{"extras": ["some layers without positions", "some layers without attention", "local attention windows", "value embeddings", "a smear gate", "capped logits"], "init_std_qkv": 0.0184, "init_std_down": 0.00393, "beta2": 0.99, "decay_shape": "linear", "final_lr_fraction": 0.0, "doc_mask": true}
Each number is 50 + 10 x the weight over the matrix's rms, rounded and kept within 0 to 99. Layers, rows and columns count from 0.

# down: layer 3 MLP down (transposed), 1536x768, rms 0.0171, rows 1158-1203, columns 384-431
# gate: layer 3 MLP gate, 1536x768, rms 0.0214, rows 1159-1204, columns 384-431
# up: layer 3 MLP up, 1536x768, rms 0.0205, rows 1159-1204, columns 384-431
down1158:45 48 60 50 39 54 62 43 77 48 50 49 31 50 63 53 60 52 60 18 57 50 36 37 69 41 47 53 46 47 81 43 45 50 53 49 51 29 39 51 45 47 58 58 73 57 42 35
gate1159:64 48 47 57 55 53 53 47 38 60 50 48 56 57 49 76 59 75 50 41 53 56 64 55 44 35 58 48 59 33 74 44 58 37 37 49 55 52 61 52 54 59 31 36 60 62 47 61
up1159:48 50 32 24 39 62 52 43 44 41 31 47 54 42 53 50 60 36 45 61 41 58 39 61 45 62 36 52 53 42 51 28 49 74 48 56 43 47 59 53 56 42 61 48 44 60 48 68
down1159:60 38 51 70 44 47 33 34 39 64 57 55 53 59 31 33 55 46 43 49 38 42 66 62 49 57 36 38 47 42 52 65 30 56 64 55 55 62 53 22 40 49 50 45 56 55 38 46
gate1160:56 41 53 66 38 30 62 63 44 55 63 48 45 65 36 62 73 34 48 43 53 45 49 64 57 52 50 46 41 39 45 45 60 51 55 47 66 51 58 56 51 40 49 49 58 61 54 29
up1160:53 47 42 47 35 63 58 45 43 44 48 55 49 56 36 58 32 60 36 59 39 49 42 64 66 48 49 44 51 25 36 37 48 53 56 50 58 47 46 53 40 59 64 54 49 53 45 72
down1160:37 53 58 42 47 58 45 51 62 36 70 42 68 39 55 36 57 37 62 44 59 67 50 40 70 57 52 64 48 44 46 49 59 60 61 70 58 39 44 62 54 47 55 48 55 43 45 62
gate1161:58 66 43 38 54 70 43 33 60 61 50 54 37 53 57 34 49 45 50 53 57 45 58 45 47 46 43 52 42 46 59 59 54 38 53 61 54 46 64 53 45 28 58 42 66 44 48 55
up1161:19 37 51 62 56 43 58 66 45 60 52 48 60 54 54 53 27 55 43 44 58 55 49 43 45 37 53 57 37 48 51 67 46 50 62 60 52 48 64 42 50 56 29 41 47 47 51 52
down1161:40 46 43 49 32 43 59 72 46 43 42 59 30 29 38 52 44 77 43 52 47 60 34 46 48 54 48 49 38 59 60 50 53 47 50 32 39 52 64 57 45 40 46 48 48 63 52 58
gate1162:51 38 46 43 65 43 54 59 50 49 68 77 54 56 35 51 63 67 55 56 53 53 35 44 43 54 64 53 43 59 45 42 44 60 55 57 51 61 54 58 38 51 50 54 39 36 53 61
up1162:38 51 73 46 61 56 42 59 53 42 37 63 40 68 45 39 43 54 41 42 52 42 71 63 54 45 57 49 44 53 57 45 50 38 48 46 45 41 44 61 54 72 50 47 56 51 43 62
down1162:25 39 37 47 53 56 59 34 59 31 61 53 40 42 52 44 45 44 52 51 49 68 60 46 62 53 59 46 68 72 58 46 59 56 35 51 37 57 50 60 69 43 42 47 50 38 42 49
gate1163:45 51 61 56 49 38 56 63 41 40 51 49 35 58 44 47 48 35 47 56 57 44 56 43 57 37 42 70 75 46 45 49 57 26 80 37 53 55 60 56 52 52 52 66 42 47 58 58
up1163:57 48 54 50 59 56 54 59 54 45 65 46 55 40 55 65 57 49 43 52 63 41 43 50 59 52 39 26 49 48 53 65 59 74 41 59 39 57 47 36 57 61 72 41 69 55 49 55
down1163:42 52 61 60 45 29 47 66 51 33 53 55 34 57 49 65 52 48 51 53 73 43 53 46 57 44 49 78 66 44 51 47 56 21 64 48 46 50 57 63 61 49 61 60 41 50 40 58
gate1164:30 48 56 68 83 57 40 45 54 61 57 56 42 60 40 73 69 62 39 38 46 49 58 54 41 59 47 48 58 32 55 54 34 56 55 72 61 53 45 50 60 53 35 40 70 55 47 50
up1164:34 52 70 63 40 58 74 26 51 54 54 45 52 42 46 47 56 65 37 36 50 47 49 40 56 58 55 25 59 54 58 51 56 47 40 42 57 54 32 50 35 66 51 51 56 52 39 57
down1164:37 55 43 60 43 55 48 53 58 44 52 45 41 50 58 53 70 54 40 29 58 45 32 47 38 44 40 56 60 44 57 54 46 50 49 58 54 46 50 42 49 67 44 32 51 62 55 47
gate1165:43 65 41 59 62 49 68 60 52 57 38 44 51 61 48 41 43 48 55 47 39 34 35 56 44 61 44 56 47 65 53 51 71 54 34 36 40 45 55 52 34 72 41 53 52 46 52 50
up1165:30 54 40 55 53 59 40 50 66 53 41 57 60 49 68 60 65 42 45 51 40 45 27 53 46 33 57 44 53 46 57 57 23 43 45 49 44 54 56 47 38 37 33 56 54 44 55 46
down1165:43 39 50 45 61 59 39 52 42 50 56 41 47 54 66 45 31 52 53 26 66 54 55 45 52 46 43 57 59 55 63 52 45 66 56 51 35 60 44 54 62 68 50 57 59 37 40 60
gate1166:54 38 64 51 56 34 51 61 54 48 45 47 53 68 46 47 59 41 52 38 52 55 60 40 53 54 44 41 47 63 50 53 49 52 53 33 52 54 50 51 54 67 50 57 66 33 46 55
up1166:45 55 65 55 45 37 61 74 41 76 47 56 45 33 63 63 63 39 56 60 49 75 44 67 49 43 39 61 40 43 50 44 45 52 47 41 38 30 53 57 51 53 62 52 53 59 50 35
down1166:62 53 51 70 44 62 48 52 73 53 58 49 46 27 51 59 45 47 31 36 40 67 46 57 32 62 44 63 45 50 54 40 62 60 47 52 63 64 57 55 38 48 39 48 42 49 46 51
gate1167:62 54 30 55 54 35 68 46 72 60 57 50 51 52 65 39 40 45 57 58 62 45 55 43 49 38 54 42 62 65 56 42 23 42 52 40 60 55 60 53 54 44 60 60 55 63 47 45
up1167:50 53 61 39 61 45 50 42 52 59 45 58 62 49 43 54 45 49 49 63 35 49 44 69 51 54 46 48 58 56 64 57 53 33 55 47 49 54 44 34 51 37 58 42 51 57 40 60
down1167:52 60 62 47 32 42 54 37 52 60 41 50 49 53 55 54 54 49 53 15 51 35 46 44 58 39 60 46 27 49 43 39 50 65 47 48 59 42 48 65 59 58 52 59 57 55 36 51
gate1168:55 39 69 37 61 51 53 41 58 45 42 55 39 61 53 48 49 43 50 43 69 61 44 57 44 62 64 50 44 50 40 46 61 63 49 62 55 36 74 50 57 45 47 46 24 59 64 38
up1168:54 65 57 48 60 46 53 52 41 53 42 43 54 52 34 37 38 61 47 91 49 43 65 62 66 52 50 68 42 43 53 43 56 39 49 47 39 57 46 37 56 58 40 59 56 33 42 59
down1168:18 44 44 52 63 53 57 49 35 55 42 69 69 66 54 55 58 57 44 53 50 53 39 50 58 44 55 51 43 40 38 46 54 57 43 51 48 48 53 40 47 60 48 67 58 49 46 43
gate1169:41 51 57 53 31 48 48 54 54 51 48 56 68 56 64 53 70 62 50 48 45 56 46 42 50 42 56 28 47 55 40 54 54 49 73 46 45 32 37 44 63 51 48 37 47 40 48 32
up1169:47 71 70 49 40 66 57 53 54 37 42 41 59 39 49 53 33 62 60 61 53 49 53 45 41 58 50 49 65 47 52 49 59 49 54 39 39 52 62 45 41 59 51 36 56 54 60 50
down1169:51 46 42 57 51 50 61 58 59 37 52 46 59 45 37 46 46 51 48 51 53 56 28 64 48 54 51 43 61 37 56 41 44 40 47 40 59 39 57 49 57 54 46 40 69 54 54 42
gate1170:60 48 32 61 48 59 54 35 49 32 61 44 46 43 60 51 59 67 54 43 46 50 31 57 63 56 53 45 48 52 52 54 43 62 52 52 45 38 48 45 43 74 39 39 33 53 52 78
up1170:40 31 53 42 46 47 70 48 32 64 55 60 52 39 60 46 36 50 48 63 36 35 48 51 68 32 45 39 44 58 53 72 52 51 38 50 56 66 41 62 55 44 60 38 47 48 26 42
down1170:46 49 48 56 46 70 67 36 40 61 33 46 40 54 62 48 52 45 35 62 45 49 55 52 40 54 42 50 41 37 46 57 67 48 47 59 33 35 37 42 50 51 57 67 69 52 37 47
gate1171:54 51 56 57 55 46 52 69 57 60 51 42 21 75 54 64 51 71 31 43 69 51 56 47 53 53 58 49 58 32 55 47 88 39 52 53 37 51 46 57 54 36 38 56 44 55 58 44
up1171:49 39 56 37 49 49 50 66 67 56 48 38 46 41 84 40 51 53 74 61 43 29 32 54 32 30 56 37 53 42 48 45 53 51 57 49 51 52 45 53 52 66 54 51 46 57 64 39
down1171:53 52 43 56 39 63 50 53 46 39 36 51 44 63 30 50 59 50 53 53 42 62 32 51 51 46 58 33 50 53 39 49 50 44 58 49 56 61 54 46 60 59 52 56 35 48 65 46
gate1172:55 50 50 43 33 41 59 57 55 44 45 49 40 52 62 51 41 48 54 57 43 59 53 51 61 43 63 54 47 59 56 47 54 44 59 58 59 41 47 43 48 56 61 49 52 29 43 47
up1172:66 47 57 55 63 53 50 50 34 43 49 46 43 57 49 42 52 50 54 49 39 50 73 58 45 59 52 40 33 57 50 47 50 54 44 42 29 57 53 57 48 37 45 51 57 55 49 55
down1172:58 46 40 57 39 61 65 60 55 56 49 50 56 60 50 63 57 46 38 52 35 51 40 39 47 48 48 64 52 65 50 46 53 48 53 61 41 42 44 51 52 53 44 57 48 51 46 50
gate1173:50 43 42 55 71 58 59 59 39 43 51 47 38 30 41 62 45 41 37 58 54 40 47 47 52 44 53 35 67 56 39 38 47 50 51 67 52 49 47 39 69 46 72 41 59 45 35 64
up1173:45 35 51 53 40 51 57 66 49 45 51 58 41 53 53 47 56 54 57 43 37 36 48 57 37 35 57 41 42 45 57 36 69 72 52 50 59 50 73 49 49 54 56 46 56 39 60 58
down1173:37 46 49 52 50 56 50 40 67 64 66 35 56 49 53 32 57 47 58 52 49 50 37 52 39 42 39 62 47 65 51 45 53 59 40 56 55 38 63 74 68 43 46 54 43 60 65 47
gate1174:53 47 41 62 44 40 47 49 52 55 40 61 58 35 38 50 27 38 53 47 35 44 48 39 61 62 50 34 73 36 50 56 48 50 64 51 54 34 57 43 33 37 67 42 50 53 55 63
up1174:51 49 40 48 51 59 52 43 58 36 44 51 62 41 50 46 54 58 58 58 53 57 57 41 47 58 58 32 52 53 41 66 53 49 71 30 52 68 63 24 53 42 39 46 66 30 39 45
down1174:45 80 57 39 39 39 65 71 43 61 60 48 66 67 55 72 44 55 51 72 46 59 29 37 41 41 46 55 50 47 61 37 49 44 29 43 45 50 50 29 71 48 59 57 37 66 50 62
gate1175:51 32 55 49 60 61 53 39 26 44 43 54 42 41 40 62 38 59 35 58 64 39 55 50 77 55 53 37 45 56 47 48 67 43 56 45 59 49 50 47 45 55 68 48 35 32 52 60
up1175:49 64 46 54 65 57 44 50 66 43 41 54 49 40 63 46 56 50 61 50 39 37 43 32 32 51 39 34 53 49 46 46 57 48 50 40 34 58 37 63 51 49 44 63 28 52 51 61
down1175:53 38 46 51 65 48 46 56 58 32 45 43 41 57 43 52 73 66 70 62 43 51 45 48 45 41 34 36 54 57 34 54 59 41 48 63 59 50 44 42 52 64 42 44 40 63 58 34
gate1176:49 50 55 51 46 50 50 40 34 56 42 64 53 55 50 38 58 71 49 54 66 48 58 45 56 53 56 43 22 53 72 50 51 51 43 52 43 38 37 52 41 46 43 45 54 52 46 72
up1176:52 36 65 58 33 51 80 57 38 42 36 27 45 45 51 47 54 49 68 56 37 39 39 57 48 46 42 46 57 49 49 61 63 36 40 46 58 51 43 46 38 57 49 60 56 53 44 53
down1176:41 45 30 34 48 60 64 33 57 48 64 54 48 53 44 70 70 43 56 43 39 53 60 44 67 51 63 69 19 53 66 51 44 68 68 66 55 54 51 49 48 47 64 37 34 38 48 35
gate1177:50 64 51 57 50 56 50 25 64 54 61 50 48 49 61 62 57 43 46 52 48 35 60 58 60 33 52 47 55 63 54 43 31 56 63 59 62 58 48 43 54 45 57 71 45 27 63 62
up1177:63 41 58 43 69 45 43 41 58 55 60 37 41 20 48 44 43 41 57 43 52 68 52 71 69 41 51 46 55 53 64 55 43 47 39 56 45 40 41 36 63 49 60 68 21 37 50 46
down1177:43 43 61 72 67 55 38 51 74 33 54 64 67 53 28 47 53 53 48 53 48 55 49 65 48 49 36 48 62 57 35 72 70 39 45 49 40 49 63 50 63 48 48 42 32 61 46 54
gate1178:58 59 52 43 66 33 55 47 46 64 60 61 56 55 52 47 40 56 68 69 38 40 54 28 56 58 54 49 51 37 47 57 42 64 46 67 33 50 56 44 47 64 49 54 59 61 67 72
up1178:47 44 74 57 32 47 58 35 25 42 51 50 52 58 38 39 51 42 33 58 50 48 40 70 45 34 55 53 34 48 58 50 59 48 53 37 36 44 39 69 53 49 54 52 33 52 57 46
down1178:61 40 46 79 37 51 35 67 55 56 51 55 45 49 64 57 32 51 54 58 52 34 76 36 46 52 39 49 45 55 58 57 57 49 57 41 55 50 43 53 39 42 36 40 57 68 73 66
gate1179:33 40 47 53 54 58 34 59 45 62 64 36 65 54 66 47 56 45 35 69 60 49 56 43 48 60 57 52 68 41 64 60 61 46 48 38 52 53 49 45 28 52 40 56 70 63 36 63
up1179:40 45 66 54 69 57 35 62 32 30 54 52 62 48 59 56 43 45 43 47 43 58 28 55 67 70 65 51 60 56 51 42 45 42 50 41 62 43 41 61 33 51 35 75 39 43 62 58
down1179:42 74 49 47 58 48 38 59 57 46 61 52 66 45 42 52 40 59 62 44 36 69 40 46 50 43 25 43 44 69 46 46 36 67 47 38 59 51 48 40 66 59 64 42 36 33 29 61
gate1180:48 56 61 52 53 43 56 54 57 44 55 59 47 58 50 51 33 45 41 49 41 57 44 78 51 43 38 44 37 70 36 66 40 68 51 58 57 52 60 43 48 52 63 51 60 47 34 50
up1180:54 41 55 50 37 66 54 53 61 78 55 39 38 34 55 56 54 42 44 62 50 33 51 46 48 65 38 48 61 52 48 50 49 42 44 54 44 52 51 36 66 52 44 65 59 50 50 56
down1180:72 44 43 67 59 71 51 59 63 50 51 56 47 37 36 51 62 55 50 28 40 44 66 42 62 46 61 46 66 53 51 46 42 55 54 39 70 35 40 52 38 53 48 52 53 59 56 49
gate1181:66 49 45 37 52 70 47 42 47 63 49 47 48 60 56 49 47 59 45 54 47 53 38 78 44 29 57 39 48 51 55 47 45 42 62 47 45 60 45 26 49 53 49 35 48 52 60 44
up1181:38 45 72 38 50 57 45 43 54 45 49 32 50 42 38 49 40 43 56 67 55 49 38 50 32 40 46 75 59 67 52 78 62 30 43 57 48 49 54 67 57 53 73 50 46 62 60 42
down1181:33 46 49 58 54 39 41 42 41 44 49 55 62 49 40 61 54 62 51 55 40 43 68 43 45 53 58 40 77 52 50 45 45 54 58 47 44 33 61 47 58 48 47 53 70 62 57 53
gate1182:48 46 55 39 39 49 52 48 52 51 56 49 31 41 61 61 45 50 58 62 46 51 59 60 45 55 51 37 62 53 77 50 44 41 72 78 45 35 54 57 46 68 49 60 51 39 40 47
up1182:35 42 52 40 36 57 49 37 46 43 56 50 60 57 36 59 66 58 47 14 27 62 72 62 60 74 53 54 42 54 45 39 53 45 68 38 47 65 33 66 40 49 56 59 54 59 32 55
down1182:36 41 35 44 54 71 37 52 52 58 53 49 32 65 59 41 34 49 45 58 40 40 69 50 43 42 40 36 53 45 69 63 54 45 38 58 61 50 39 50 57 61 36 44 57 35 43 43
gate1183:63 55 44 47 55 49 46 50 46 67 48 57 62 55 42 55 63 63 65 39 63 73 52 51 53 40 48 64 28 52 45 38 65 45 48 44 64 55 61 40 50 41 61 35 52 62 55 52
up1183:57 66 42 59 44 57 38 45 43 41 56 59 51 50 49 50 54 48 37 55 76 46 28 62 38 51 44 66 52 49 59 47 56 29 55 70 52 62 58 52 56 47 65 49 39 33 56 51
down1183:36 35 54 49 58 71 56 37 34 38 55 42 39 49 40 58 39 65 63 44 57 68 56 47 64 38 41 49 50 50 59 61 51 41 58 61 54 35 52 43 38 60 43 59 48 58 55 48
gate1184:57 39 50 58 52 40 56 45 54 57 64 51 46 50 35 53 45 48 36 60 59 38 49 47 58 61 48 39 40 41 59 66 38 50 44 60 46 49 58 59 50 42 61 42 42 56 56 59
up1184:67 59 47 49 53 53 33 47 46 67 43 39 59 62 57 58 64 57 61 35 33 53 59 60 40 57 51 47 48 51 79 39 36 57 35 42 43 72 57 44 44 66 28 58 37 48 54 45
down1184:39 45 59 47 50 22 54 46 51 49 58 50 51 63 51 47 34 61 52 49 45 47 47 41 52 69 40 57 51 65 50 41 55 52 44 54 57 53 34 54 59 55 47 32 51 54 26 36
gate1185:53 61 43 50 43 67 37 46 43 53 34 45 49 59 44 42 42 40 51 54 53 56 60 41 63 52 51 53 47 36 45 53 49 52 50 49 39 85 54 66 41 27 51 47 60 47 44 37
up1185:51 50 49 54 59 51 23 45 29 59 48 33 49 52 58 41 48 41 33 62 45 56 42 44 48 40 46 49 56 43 35 63 62 57 36 55 63 42 56 42 60 40 58 49 45 40 45 41
down1185:58 40 34 48 65 59 48 61 56 55 69 47 58 44 47 64 53 47 54 65 32 26 57 51 36 38 51 47 47 52 51 45 61 56 49 43 50 33 35 35 55 57 62 50 49 41 67 75
gate1186:52 41 45 51 58 59 53 66 48 53 38 57 45 69 59 58 65 61 37 49 60 38 42 73 50 37 46 41 61 51 45 36 53 55 38 56 67 61 62 35 48 61 22 50 48 58 57 43
up1186:53 40 33 49 56 53 46 57 56 59 49 56 38 46 56 45 54 49 42 55 63 54 54 46 42 59 51 33 55 48 45 56 42 46 61 48 54 47 42 38 38 68 74 41 57 40 37 56
down1186:71 49 47 51 65 58 53 46 41 53 76 34 47 43 55 55 51 40 45 45 60 41 44 62 50 56 71 32 71 51 66 42 60 36 56 44 41 42 57 64 44 62 46 50 34 53 47 63
gate1187:64 42 27 46 56 61 67 47 47 52 50 45 41 52 46 48 65 49 53 52 63 62 69 54 64 26 41 52 46 57 57 58 53 39 71 69 55 59 45 54 56 45 52 44 49 44 41 57
up1187:56 44 42 54 48 26 50 62 54 45 31 50 55 43 44 46 31 51 58 50 44 40 51 52 60 24 61 51 39 56 38 54 50 45 64 43 65 45 47 54 52 70 58 59 61 66 55 58
down1187:54 54 43 50 35 60 41 30 56 64 62 37 47 57 59 53 55 39 51 48 55 74 26 64 43 53 48 48 56 70 47 44 60 44 42 64 64 58 34 50 50 32 54 37 50 57 62 47
gate1188:38 54 60 52 44 47 48 63 55 55 42 51 44 73 62 55 33 45 54 62 45 48 52 48 59 49 48 52 47 38 31 46 59 46 47 54 47 50 53 31 63 41 66 44 60 51 57 40
up1188:47 46 39 47 42 39 57 57 46 52 57 46 55 63 42 76 42 50 42 24 45 46 37 47 44 41 53 52 34 45 39 37 40 58 68 63 42 59 46 52 50 63 44 45 52 67 74 56
down1188:49 43 43 56 50 53 55 63 58 48 42 68 33 41 58 26 53 44 48 66 36 50 55 53 50 48 73 60 45 38 53 44 48 50 43 50 52 53 30 36 58 49 69 38 45 46 48 57
gate1189:48 44 58 36 49 53 53 39 59 30 58 43 37 64 54 53 64 37 50 32 62 50 62 61 50 40 38 39 55 31 39 48 42 32 63 45 53 37 50 57 43 52 44 60 47 47 37 51
up1189:52 55 37 42 53 46 41 42 64 57 65 50 33 65 31 40 55 55 36 44 42 36 41 66 49 53 44 51 37 33 56 59 56 31 53 42 39 39 39 51 60 49 47 48 30 29 47 60
down1189:45 60 42 53 53 53 70 42 49 41 73 41 50 57 41 67 62 64 54 70 56 52 41 61 47 35 47 54 60 42 35 57 40 48 55 45 65 49 45 50 49 60 53 60 40 68 51 65
gate1190:45 61 56 48 60 55 29 57 59 45 68 59 52 45 57 50 30 42 52 48 47 73 51 62 29 62 39 51 38 48 38 74 56 51 55 54 37 62 40 43 45 46 55 50 41 41 57 38
up1190:60 53 58 53 56 49 50 48 48 65 41 51 55 72 34 46 52 53 30 51 55 32 54 54 44 37 49 56 38 35 55 54 45 50 54 49 55 55 36 65 34 55 51 59 44 30 51 63
down1190:43 62 40 65 57 57 60 40 42 64 62 44 43 35 51 32 40 49 67 41 57 32 53 60 36 58 62 42 64 63 41 50 63 51 29 61 41 44 46 61 48 65 39 25 47 49 50 65
gate1191:54 43 51 34 56 39 70 43 45 29 70 47 43 57 42 35 37 52 54 58 50 37 59 55 57 46 60 53 48 62 54 54 48 56 53 51 66 57 46 56 53 45 56 54 58 41 38 64
up1191:38 43 45 52 63 37 46 47 51 51 66 68 47 50 51 39 45 41 51 39 40 53 48 55 51 54 49 41 55 41 54 62 54 45 51 58 49 47 47 49 44 60 52 48 48 44 63 49
down1191:49 53 53 38 40 52 70 64 49 48 36 55 50 33 51 62 45 36 47 50 88 31 60 52 39 52 43 41 45 43 38 66 55 40 46 44 47 44 36 44 40 52 44 47 59 59 35 61
gate1192:55 52 57 51 45 47 46 43 30 48 53 60 52 37 49 39 52 48 46 55 41 68 59 50 40 50 59 51 46 48 59 48 46 50 51 60 51 44 55 61 61 53 53 45 54 58 46 55
up1192:53 36 52 73 42 50 68 47 56 46 57 48 37 51 66 52 54 23 43 28 59 50 58 55 65 59 45 46 60 26 48 59 40 48 58 38 59 49 55 44 64 46 70 46 44 47 37 58
down1192:63 58 48 71 60 44 54 51 48 57 46 57 49 57 43 38 46 47 36 50 43 61 33 63 40 55 49 51 39 43 56 43 73 53 39 52 50 46 37 50 43 45 64 34 53 66 33 48
gate1193:46 39 47 41 58 35 56 56 69 47 46 50 46 49 31 51 38 60 48 58 55 49 45 41 43 49 42 44 50 49 55 48 41 53 34 44 55 32 31 43 47 56 64 52 50 54 48 55
up1193:40 48 47 34 41 52 55 52 46 53 53 54 50 43 51 44 50 44 43 59 60 42 59 47 61 37 58 47 57 44 40 52 56 51 49 52 66 55 52 42 51 45 49 35 51 48 47 58
down1193:61 41 62 53 59 66 48 58 41 52 38 48 37 46 58 73 47 56 55 71 51 40 42 47 43 44 50 42 56 58 44 56 45 48 44 54 54 56 49 41 46 44 54 49 61 76 44 38
gate1194:52 67 47 50 35 48 37 40 55 56 43 61 37 45 38 44 49 63 45 48 39 47 53 33 58 50 40 53 49 44 53 52 57 41 40 54 52 54 40 47 54 45 42 61 60 47 57 32
up1194:61 45 40 31 43 51 35 50 48 49 41 50 55 48 47 55 52 53 54 25 57 46 57 57 45 54 46 39 51 52 68 41 44 63 44 51 56 62 70 66 48 64 54 53 40 39 53 46
down1194:51 51 51 33 28 50 64 45 62 53 45 39 46 76 38 48 47 58 43 44 60 44 37 46 59 32 40 46 61 50 46 59 40 43 46 64 67 56 42 42 49 30 44 59 49 50 53 50
gate1195:54 56 52 59 68 60 56 66 73 53 52 26 44 63 53 46 43 57 54 63 39 39 66 42 53 43 53 48 51 43 53 52 59 50 50 46 39 52 59 54 43 49 49 45 59 47 53 55
up1195:79 57 50 49 66 52 61 42 31 49 53 70 41 51 47 50 51 61 39 49 61 43 41 58 40 62 28 52 53 48 38 46 56 68 26 49 58 52 47 45 54 58 51 60 47 44 59 53
down1195:39 67 41 51 46 51 42 48 36 32 50 42 50 51 57 61 42 59 55 50 59 41 53 50 47 38 61 45 55 35 58 55 55 45 53 44 53 58 46 47 43 46 60 35 56 45 35 61
gate1196:65 48 60 61 44 44 49 43 48 67 37 39 67 31 59 48 60 60 53 57 71 66 48 43 27 35 46 44 43 42 36 60 59 37 59 35 56 64 55 66 42 22 37 49 65 53 51 49
up1196:56 46 39 65 42 52 32 50 36 45 47 36 42 54 51 34 51 40 36 48 62 30 52 32 57 74 46 68 42 55 57 61 64 51 51 55 53 61 56 58 59 59 55 64 47 46 52 41
down1196:48 48 76 44 49 61 32 48 43 48 43 53 43 28 48 59 44 57 48 71 66 42 51 56 47 49 53 62 56 47 40 68 46 47 53 48 40 57 45 41 32 37 30 73 54 30 59 59
gate1197:52 49 55 38 49 47 53 57 45 73 47 56 53 31 48 46 52 47 52 52 41 64 45 28 58 35 63 39 58 49 40 56 62 51 44 70 58 45 55 25 71 61 42 46 59 37 40 51
up1197:48 57 64 60 42 52 34 53 42 50 42 50 32 56 50 50 64 45 28 34 38 51 40 43 43 60 55 59 39 48 52 52 41 28 49 44 51 51 56 45 57 63 65 65 58 25 44 37
down1197:62 34 46 39 40 39 58 56 44 49 49 40 56 41 46 59 46 46 50 59 57 50 44 54 45 53 48 38 52 42 57 58 49 46 37 47 34 55 47 50 46 66 46 36 70 52 47 34
gate1198:65 50 51 47 43 51 50 36 42 56 55 51 26 45 32 65 70 40 50 40 66 66 46 51 41 59 55 51 47 62 49 39 45 62 59 52 55 55 41 56 43 64 55 59 59 40 32 63
up1198:69 37 42 61 44 36 53 61 45 50 50 43 50 61 44 51 44 36 56 63 57 46 70 47 70 31 46 56 54 41 49 69 44 49 44 49 58 50 34 45 27 54 50 53 68 66 45 51
down1198:57 65 41 57 44 52 47 40 62 53 50 55 57 46 53 66 49 40 44 47 35 57 28 66 61 56 51 31 42 71 56 57 52 49 50 56 45 57 54 56 56 65 45 45 47 54 60 45
gate1199:44 45 42 57 58 34 39 58 38 57 43 55 49 54 55 34 65 56 44 47 62 32 18 58 61 51 58 47 46 63 44 48 66 48 50 58 52 48 37 41 51 54 45 53 68 56 46 53
up1199:52 56 53 65 65 49 55 35 52 39 59 39 38 63 65 41 71 51 54 38 48 47 46 41 41 42 49 49 49 64 51 48 45 50 46 52 49 43 37 50 45 44 37 47 51 37 47 51
down1199:59 51 31 42 68 54 53 56 49 63 47 58 31 53 46 55 52 39 42 39 56 64 56 30 44 46 31 48 44 34 47 59 44 45 53 53 61 69 39 42 39 48 37 44 49 52 50 50
gate1200:51 51 35 54 61 48 64 47 28 52 38 60 47 51 44 36 62 71 53 44 51 55 45 52 49 58 61 48 52 58 43 47 53 51 33 31 54 61 39 51 66 34 57 44 30 50 41 58
up1200:46 43 43 39 55 46 48 46 43 43 50 37 47 51 51 50 41 38 36 52 56 62 50 68 44 61 48 50 36 59 48 44 58 59 55 51 48 52 48 47 38 43 38 49 59 68 50 53
down1200:47 42 56 64 42 47 48 51 53 48 72 54 53 49 46 43 50 55 55 54 46 41 43 48 42 67 67 46 57 65 53 52 48 57 34 41 72 46 52 65 53 67 37 39 43 49 40 52
gate1201:65 43 58 61 53 56 43 51 58 40 40 45 46 52 33 47 41 61 42 66 50 52 44 46 61 45 68 59 62 34 69 58 41 37 46 59 58 50 28 54 52 46 56 54 48 47 52 48
up1201:51 46 59 47 41 47 52 49 60 55 44 34 42 61 57 55 37 55 54 52 52 45 42 70 46 62 63 36 45 40 47 47 48 50 47 61 56 53 51 60 58 42 67 59 58 51 51 37
down1201:60 48 59 61 46 32 34 54 44 59 49 49 60 47 60 65 35 51 48 47 58 53 67 52 37 47 50 45 38 56 43 44 50 53 48 55 40 55 54 50 50 41 54 62 45 48 54 48
gate1202:47 50 61 41 47 41 48 51 53 51 51 29 49 29 54 53 40 58 44 39 53 49 39 56 55 46 49 57 45 41 60 60 47 47 59 35 54 62 51 35 67 54 59 46 25 47 64 52
up1202:54 39 61 59 23 49 29 40 46 55 47 58 57 47 52 62 51 57 54 41 50 58 66 45 38 48 50 49 51 24 44 49 35 64 45 67 36 55 45 54 39 35 49 55 47 60 39 59
down1202:64 48 51 53 49 44 54 42 53 41 39 34 44 49 68 48 50 46 46 47 28 60 33 29 59 35 44 44 48 47 32 54 35 58 53 65 41 67 66 39 67 42 48 45 44 50 33 43
gate1203:40 39 46 54 43 38 60 54 50 34 57 63 53 57 51 48 66 66 53 62 40 62 33 50 37 59 29 48 79 72 46 46 46 46 30 60 43 51 48 57 56 48 44 53 48 56 50 57
up1203:42 59 45 37 63 45 57 56 52 54 52 72 63 55 29 63 60 70 66 51 54 59 56 18 51 44 40 49 58 44 67 41 35 38 30 71 45 50 54 50 34 28 51 70 51 64 36 55
down1203:58 50 41 48 55 42 50 47 44 64 41 31 54 47 65 41 48 24 35 34 47 32 58 66 35 45 57 64 53 39 52 67 62 44 53 63 36 45 61 35 36 53 38 48 47 48 62 56
gate1204:33 43 56 48 54 50 49 52 47 50 47 37 43 40 66 51 45 50 42 46 42 55 47 44 59 37 41 51 55 38 43 47 42 65 54 40 61 51 30 30 41 63 42 58 57 51 42 43
up1204:41 29 58 62 49 51 13 57 48 48 34 53 28 63 65 51 46 43 46 22 53 44 43 59 27 53 36 53 43 41 48 44 58 56 61 68 57 70 35 64 71 53 31 55 61 47 46 49